Weights of a small transformer language model.
Architecture: RMSNorm before each block, rotary positions, no biases in attention or MLP, untied embeddings.
Training: a variant of Muon for these matrices, 1027M tokens, 8267 steps.
Each number is 128 + 24 x the weight over its row's rms, rounded and kept within 0 to 255. Layers, rows and columns count from 0. Numbers have three digits each. The size before them is the row's rms in percent of the matrix's.

# layer 8 attention output (transposed), 768x768, rms 0.0735, rows 314-319, columns 384-447
115:155126089131117136100065104135119124130117134116113137158112141152122142124131100133159114112093141111149126149120088107131092098161108129122159203154164123140139106163135148124151115099138095
113:171160160123136152125183094128117168141138144157130127126147146127108075089114099121142133051124136161106081124113175098133139126115146086110127074119125135128109118116121140123180130139142127
112:136156125110123175079136136131106134144153093117140123146109123150109076117125117114143100116116177137162121127132116122143162127085189117113152153127076126090141131109152138126127153138144087
112:115179134140133116130166129169181083174151098125104154126122135124073096118094119109148108116115151132164106126108126090140127155149131150155139125121119135137077137155115157103106127118152115
111:105136157111128148151142125112114082108117105140168145118166162132095110147128143131100131137145131114129141218139152090141126122086117150093076111156153155130161102160124141089121145092139158
115:151111158131119132128138093096139150156098145130127059138119115115121067117101099155152088097127134212142163140134133101127124138174107104116110133100112150106137137120142124110132144137123142
# layer 8 attention value, 768x768, rms 0.0795, rows 315-319, columns 384-447
112:098141123085143152111132145150124097114106071108124174093122111134184143147109115080152111175097129139097117121102122110106088110143159140183120148119135168140131155094106137151100058120119132
112:128126110145158113165100129157116113132081106146089112141120123128128089116139134133115125128102086129124169138139143132155079128093122132111141097150166112164104084151084121159121111143125114
112:145118113150152124122126125158101160073146105072160112139134160137141159120162116125111124132154154102141122138128125117134126160118098071141096129122142146149167147120134124146143146123147106
111:165053111130119077113165123212146102132146120092141129132094132144151108129121129132121122101139123148151123102123084144128153113162143154132137115095172126134135138133101127114123100106123084
110:126165095149161056136135132137113120124123155161096141120140174130133153116101142093084143156096095111100163075155157122104105108100137096078122137142132085171150117101137127133132145136153130
# layer 8 attention query, 768x768, rms 0.0542, rows 320-364, columns 384-447
096:125127160125160126115087144161143164123137130132140146104125186133088132125099121128160117183136132072097155117145120145102132153172120138137095127150123126091091116144139129125116135162115139
085:087113103136186079133136107080145132130117120066138098120089109138096140063112155099112151118129169116149127101168132115121117138139100137135120143096145115158101147136146123120139186119122138
096:119127091106158161144098103143112122100076093123148105105114162168121109137123158127116149146147104141169151130135111160095140165163131140136080101122072142099083151155169153127141146135112112
079:125143179104121149138138159166131162107159146084156113136173117101126107114087093167121095095133114119110148141132128108160125139089125115131103126084168113116116152147136114090111150085122174
097:103105120129093158107097107125120137147150164117092159109112096166205149122179115146148121117135129125133118145112118091157133118087140123118136089084134136087150121134136123114138128095131166
091:158136127163120136153122141099112103147122147137146151101111135079137105139159123159123129141118140137141130100121125055122169075070207107115126134182140171155156110132083109127127121167152136
090:121146096111157107140133097114128133137160163101120142120100150128117084110123085154136118103178146133132146123161136120116115116138133169128109078109153154113149121124134098137130165116150115
089:117134121161141168130149145130140127127136160133166124102103113145105136075126117107122139080170137127151167126114135103169156148086108104150120132117159176168135148138104128129156168133126133
099:121094138124160093125145147158116165122128140139129100119104174127142131132135095113154144158124160146128142087123163229119166141143135107119120142137108096116086113116119127153149139071158148
099:106122121092138138146137144127077143139121124118133154131100137154117157106126168114136132169127138115125105108130125089107117073115149148108153150152099086103133109112110135126138097093125094
094:132110151134124117183046126110140086119152133095114159125138101082183157153134139143117141121099183140118128131105106091138128167136114113122166151185107134123062116150109142134108139114161178
090:146148125110138122142155098089093127087149131168144145125090194134128161119157107131138105147101131118155163127123099117153122142113099129120133123141167154143131118139107104131100130128130140
103:122143124151113169141140136177117139154105153130124099123111131134118148121120144146110101129117151118155132138158115096140134148118165164135117153112130081159131152163139137136100153170140114
102:161076154106082156145081138118131121144132120086163131103130146150162129147146120131116088112106149180136112085134091120128136126115114121122098139095130115115160139139125099139093104114154194
093:123168170144143129130103157157123122103193114148102133136104134135135137099154196144126096122164159148098158095135143169133094098128116105141163155157148119106083161145145142141128177138120147
097:178097148149097146113126114129113137163117152141103099104134135114123122135147138138125131116123145110088116103149106068162085207161129106145146119183158108119150150100132174104124148162164140
094:089141144105144147134125150156086102156114134149150164150100148158124157127125127157087123114105101124108131106130138111124107122147150112123163131095141143142140150147160105125126131137092133
105:146156100146149121107133115112124125156139110163115096135124107099171122160097162079107117114108137123137119085132143104163126111147123127145166098116108103077115111095117145098135143125124123
105:159122124153142161134183113090110133138154141098085083130176101106138142121123167133178131116148123121126126115159109082133129079147129146180180157139119153132182160118134113132109153135121089
102:119126147127114108148136129136130137133095120116132105106089132094162166107137133125138111133093116098154116085137165192112132141109067133152182123135133126130150136181115069151133166128108075
102:121140133146126168171118137122141131154150104102110143141158096117119090118123159119106111126137098136108131099130128165172158097102123123128077136154130156087114151125151096149148145122084130
107:145165132132170142117120098132136133137114118073152140141144090119104121115133170114161109103153117103141162127146179172120128120159142169087152131126086137123106147116111177123137149097082113
110:125127132132148142112138132139091074178150193096148120152123147121139141101129103135088102168145160107120089136121148077120132126130137138145115136092068108156107106136080116124129141159094131
103:135151160138113157144123129132140164117084160144130114094056121089140136093097154095124145148160133167130127092090163120115103169113130104115147116126126136112160133119106124091136098135100151
110:146105137153153149147141141089131139124093101135128130182118126095141109121126140135143101128109102123115110123137114114134119149130156092119086120141113089113083077130103128117138100125109163
109:148147163153140112117123179127143104112080083105131081101129098152181117155106136110115137106138141098109131147145091176183163171121105129188117142119124152145130144119130130131113137160131129
115:120136144141128132149150123175117134134109148151137116113121155148137092131133106137169179132085120125094135123123118110153124157159146154089118108114136159130157138107128108125072123105147132
107:098115127121148104154088149151094114125149119097172120176154103151151128104124103125089099148138133143079124116168103111114111097141137075121121138126157068177124159143172114154120055105100150
111:130128087078135135130154150125107146095170123069117145138131123094140123168129134149144123140106148086113143115110136140116122127110142107107084140139139083148154116080126123110130101152146112
114:123145087155137124148104119119135154087132105119128150155182120158139145166135134126102116143159098148093130151150076141152107113113093137086125135122101121146133134106144121105103138135114127
106:124142097103084129134164141088113148120177119148155101128129148092178132113108100140104148122139125118096138170139104128154148112129095070146110129175139123135112127163143150097099119134157161
119:130109136138119129146155121122122117108145140114104127088159113146152111128132159132152099086132143154144129160144093086114141086156153126127113178168164158126176131130161092115124100156172129
088:197143148148110101138129084122112120142153162115136148135122115118132133154139125151180152123123144116100131123111081117120110102137123153130148137135132124166152113110115111131148109130125125
088:110111152148185114092108072111152111102186107088133113102161117152121143106102133138190120124135132106137144117114115143134113168163118137131115083151134139109111120137163122122123161160082133
081:139130140119088139176152136145148136092123104143138115127124169163122117113122130148119110120133156118109157143116142097106113134122091122096181156104146107178100159137142095153144182149176114
088:126101134140133143141135116095143130163103100113109099154114161074133124109120094133105117115073094109144132139130098077137133120147127119150135122168147138132152154128109135116118154138104128
090:142110086109137156123129122157120113135143154119125127129122103152145159146150136128120131148123089097105111117123161118124137085169122104132117080114130147125113105161169132118129133099078079
092:098165105111152133136095101120127123132166128154149120131107118110162150127133163147125149154139118115150110105111121152087127077110137109107164137130087148151151101118114116103152135121138136
093:112088142126088109164118108123119124111156118119166091081085099096168127129125129095083126100163096136167119156146169098152116147116168104104094146133149127136129106151133148099101121111117134
090:116120094111131090155132093136156110139177110082132121163123178083137153087128122114142141137116114096182107134142141169080126101126125148163134097140076133101133098157082102131162142103153088
095:130085154097119155104178117124119106109111108122094157123154139154103137145114079117123125129125103133106091119124146105153131118109131109117069126155103124165153104109147149123134111093129123
090:095140123120135113125114109133169087145116102071102153114162140150172111100123130132124144132117095180106092106135170183078166104119104130163131102152129169102170098171133085118110152134119126
096:073112119151154167163127106098078127132165124123120125081161093181121135104143155135141138142119133084122103155103119115101120104128083158108155109129128124147126121102126151171169122075148141
096:110112142123123119145117124128121103136152110120109149112102119145122098070136158151147160100155125122157109165151123096101118080065140104147143153146145164123086129142139137147093132120095138
098:138141116134116147130142144106126152145100100135148117112088152082159119089088136086117121092141106129099129102159138100148111096126140119132137142144107100055174109152108120126155164081137110
# layer 8 attention key, 768x768, rms 0.0547, rows 320-363, columns 384-447
081:135123102131125121129152183136088133139104139145134133146120135114159132151130138147108149103094108172124118127129097086139115168116088148156087126096116120150117117135128156136151136102138059
079:097124116151112163131136105183119130156102144147097119131089139098121159145113141142121139126099100128108118109130130134135129100110131129175122117141131134137127127130118134115113104106085108
084:114149150125110139128152175123110169127112162132127127098116129144144137142131113147089104115104107127116107145080119112149104148177102103109123095114104117147096116127140126139112103132143103
088:109147105151116167112081133124080112121112113104128120122094156129109165141138127138115116128098123145128149174134191098135116143132121133159130096113109135103144113148094105147128135121147147
090:122139132113103079151136152132141099124054113147158124108125114124111138127126107117132124149109117075137103114117185168149127134102172132135097163091088109122119121125154145106150134124152092
088:131133163087122170124132121121140134129154114137120112133126120144106113111107099124155113124110107097127135060132114147125143121123102130110116107151169119095126135119124141099148103109102144
092:125170150123116095147137150134120137151091151127135116121112142174127110135078137133124135115111138123165126163133068095154167128120124078129168154097116128123153158134107117150126140207142114
091:134127101131093128100127143103124136099128064119113124127105149157104133133137101147150099138104142095154100105134095094105169155112119109156143113150151125100121092133074133134111126200128131
100:112141177113155161150067103102136116151109121115178111107154099179113147074134187127160106094143095167119160128160121136182095141096120119129138132102110123112115137112136155145133111080149145
102:138118122182146114121120161142124107128151124139122121112095131115130119165100132106118190114121106116137137111114093170121086160137143127102106112105109126147150146119170134109143113114140113
098:140074158124168130106134136130123136149108122098103108134099135126137128140096117142109135164138075136095138140128144151079122107093120131130132099136122157087097146119131117140140151156123148
094:156149090134142122131100100127136155123121128067136110125094152113135164112136169131133160122145119176168116134116158193121082164162176126134113193141119115138139139161135087140157132139115163
095:105115140154135128127179077142110125109108206141171103129146146122123140091124087129150119147077120094102146074109151100115120114054158135138126146113132101108124133099135141107115102141131126
093:128127125152134112097167134074162108110090143131131157129120082134170135097092158117113088138107076123107129111108155175150117115139076134129113095077135116053106138105120083097148103147130122
104:142105136162137158099127146149135130118086101148101165096101131088110114143140152108138115110100145128146116164131120126129123175140116145098138133147104141123087146114129152138101138120099107
098:157141149069125175096165099144136146119126133147134147129145122143129125175133138173118082131110111163141088146115139139161131138153143133112121093097147129135101121124147141162154168083100141
104:120127140114148118171120150117139140172180122160125117131084156130126133128116114116160137116110161110145115147143140041124067177077116133129153129134086132129088184115124135125146125113135121
108:131145130171119129150103122108087129101177148116137112103113153138092160086116113111126096128164098171145152103120111139128136146120134129167100139124143127127111141154150133114134107113145152
105:157133142140162130127115120178136071143134086154127130168073150118124087171121097128137135100104114184152127147123116060133096102133168113168114137094118110139134136104135139112137123127145137
109:139114114120148121152142138117131097136141125110070128148136103115100112157193109100162091123131144105124095138141111102159129127099134135103140142138137138152160181116102101126114136156123129
103:118111114126139093152129157123097125141138153146100103152142139122121152104145143104148150121123186108154107163178105102103104080204079139112150133159096103125129138118113088160118114062176143
111:196136099128133189122087130140138133143117114128143137145134133135124090136127134159129120095159091141127130211149115151128102122120125110112118176119166148148125173157090162102115155145114149
111:128113164100103118109103109156126176089111122149120113149116104138131111106151101140129118139118116098172120128159132084147136098091169105150105136151099158136156178130100152138154153084135129
104:145114133150159064138108101170123127151102131142115155151081189114146086178100133122071096132143134110167092116122127174119148165191126112155083103141142114113121092117130126127169093142136096
106:126132128104095155118099086146138128110126133120102088074136115148119116187137107103104102157117101131103154117110136201151093108101086131150119115131146147099130153142097096142113086196126133
113:110063124125148154149098113099139130119107191117120154142141150109136113156119125137131155115130129112119153110156121182180144133125149083168120140117134172149106115158136146122154142111141140
111:118139051128113099116168107129144095160117177165122120162138087108113140087141123072095117088130164113100173152151144119113143093165156147149128079126186121118110160144125146096163141092112092
115:125127125127134114163148195085125149100157140145121155148091110159127131102149152102105123136147114129104109113120160128134180120107138127100165109123128146127119120148132097141120116123150111
112:120124118107135120153138143175121138102161111124111117144126134098149143117160085118077139163108143133126115093091150157156136149140165129139121122111137104152053130146121098148092127124114131
117:150139129153102160125109129142069126105136144159123166125125074130134119139153186166161095147171095156137138113161094034141141102108123105107132128172149126120137125109148151116114127114088095
105:097095114118166161135124155101137155167102129118140110102083112150098085113137114159127137115113124164116153128112142163118101176100115115116110109106125109157099099131147134149162108121137109
110:155134090169087100106166112148122104128080137121105161103107095183133109144115153133125162145169117128143130151137118161142107114077177107088156160133107123147121142145132126147085107120127131
077:175159090107127119150060152129117118110150089150131107137130108155131138155147094158169135135122111125115134139106151135098129166100098151112074139145111126109121101121159093132137114129137147
084:116086180168123160098092129149105127121108132130165145132095171111163116171118087115129126119152147128129150125142122147130135099111124184148127106089137113168081141118092136134124131073174127
082:094160155139105151139141104118127106148136123105141130119096123151152129145146148084153093134115084107132113112131145122118115133134111125150082131169165106091151122113132147162138108138049104
087:154176126083073116138145138174154075128146121117113129089133110165117127126139091157067076151142104118118075127138129141103111088093142147105100092171126114148149133163093164113162116160121129
093:165128155128090116124123178160150149104066143184122128075139139124146115126095141155169156098132127094115097117108097151114114180141101155136096131159099133117120122085142135124136126143163130
094:144125159145155165098180107111122142150123123093104143120112104121120101155115148114119134107162091133101124130130159130143108140173134099069107122104152095143080166121113175138109090128112117
094:131141152113106115097139137105112130116117145113126105123137167146132147146157081113126109110114152129150159159120105102147143101137142119123121102130121140097156107100099118143140132090116126
093:153159131121158111109172146137150117138140168139118120142189121104129142152097170126109152125150126088139131103124149140135084165160111160141129114094113167152111147108146186114133150131125150
095:102140105083169137147140064096146140099171176129150152183127183096133090114141179142142147077132131098134171143134130180095121096160119135154143163157130130124077132152147114147139140135132124
089:087108101116124094132144150131145160130146145105083125157105187147155170138138156123130127117172151110117129102100117144144108143147117143137160130089137137139089151161085126162112123142107164
095:140144077144120148120078091130121133142098095089166147124144124127124104126144130121113098129102152123137135081121165132162131164131147105122107116120094123137182149121174156095133085123132112
097:109169158102118137121087108145098152143142151112131120170170139125178154129111131134145115158089128132177140118090142103128101196119158144158147130147094110121093108157157096114116158125134116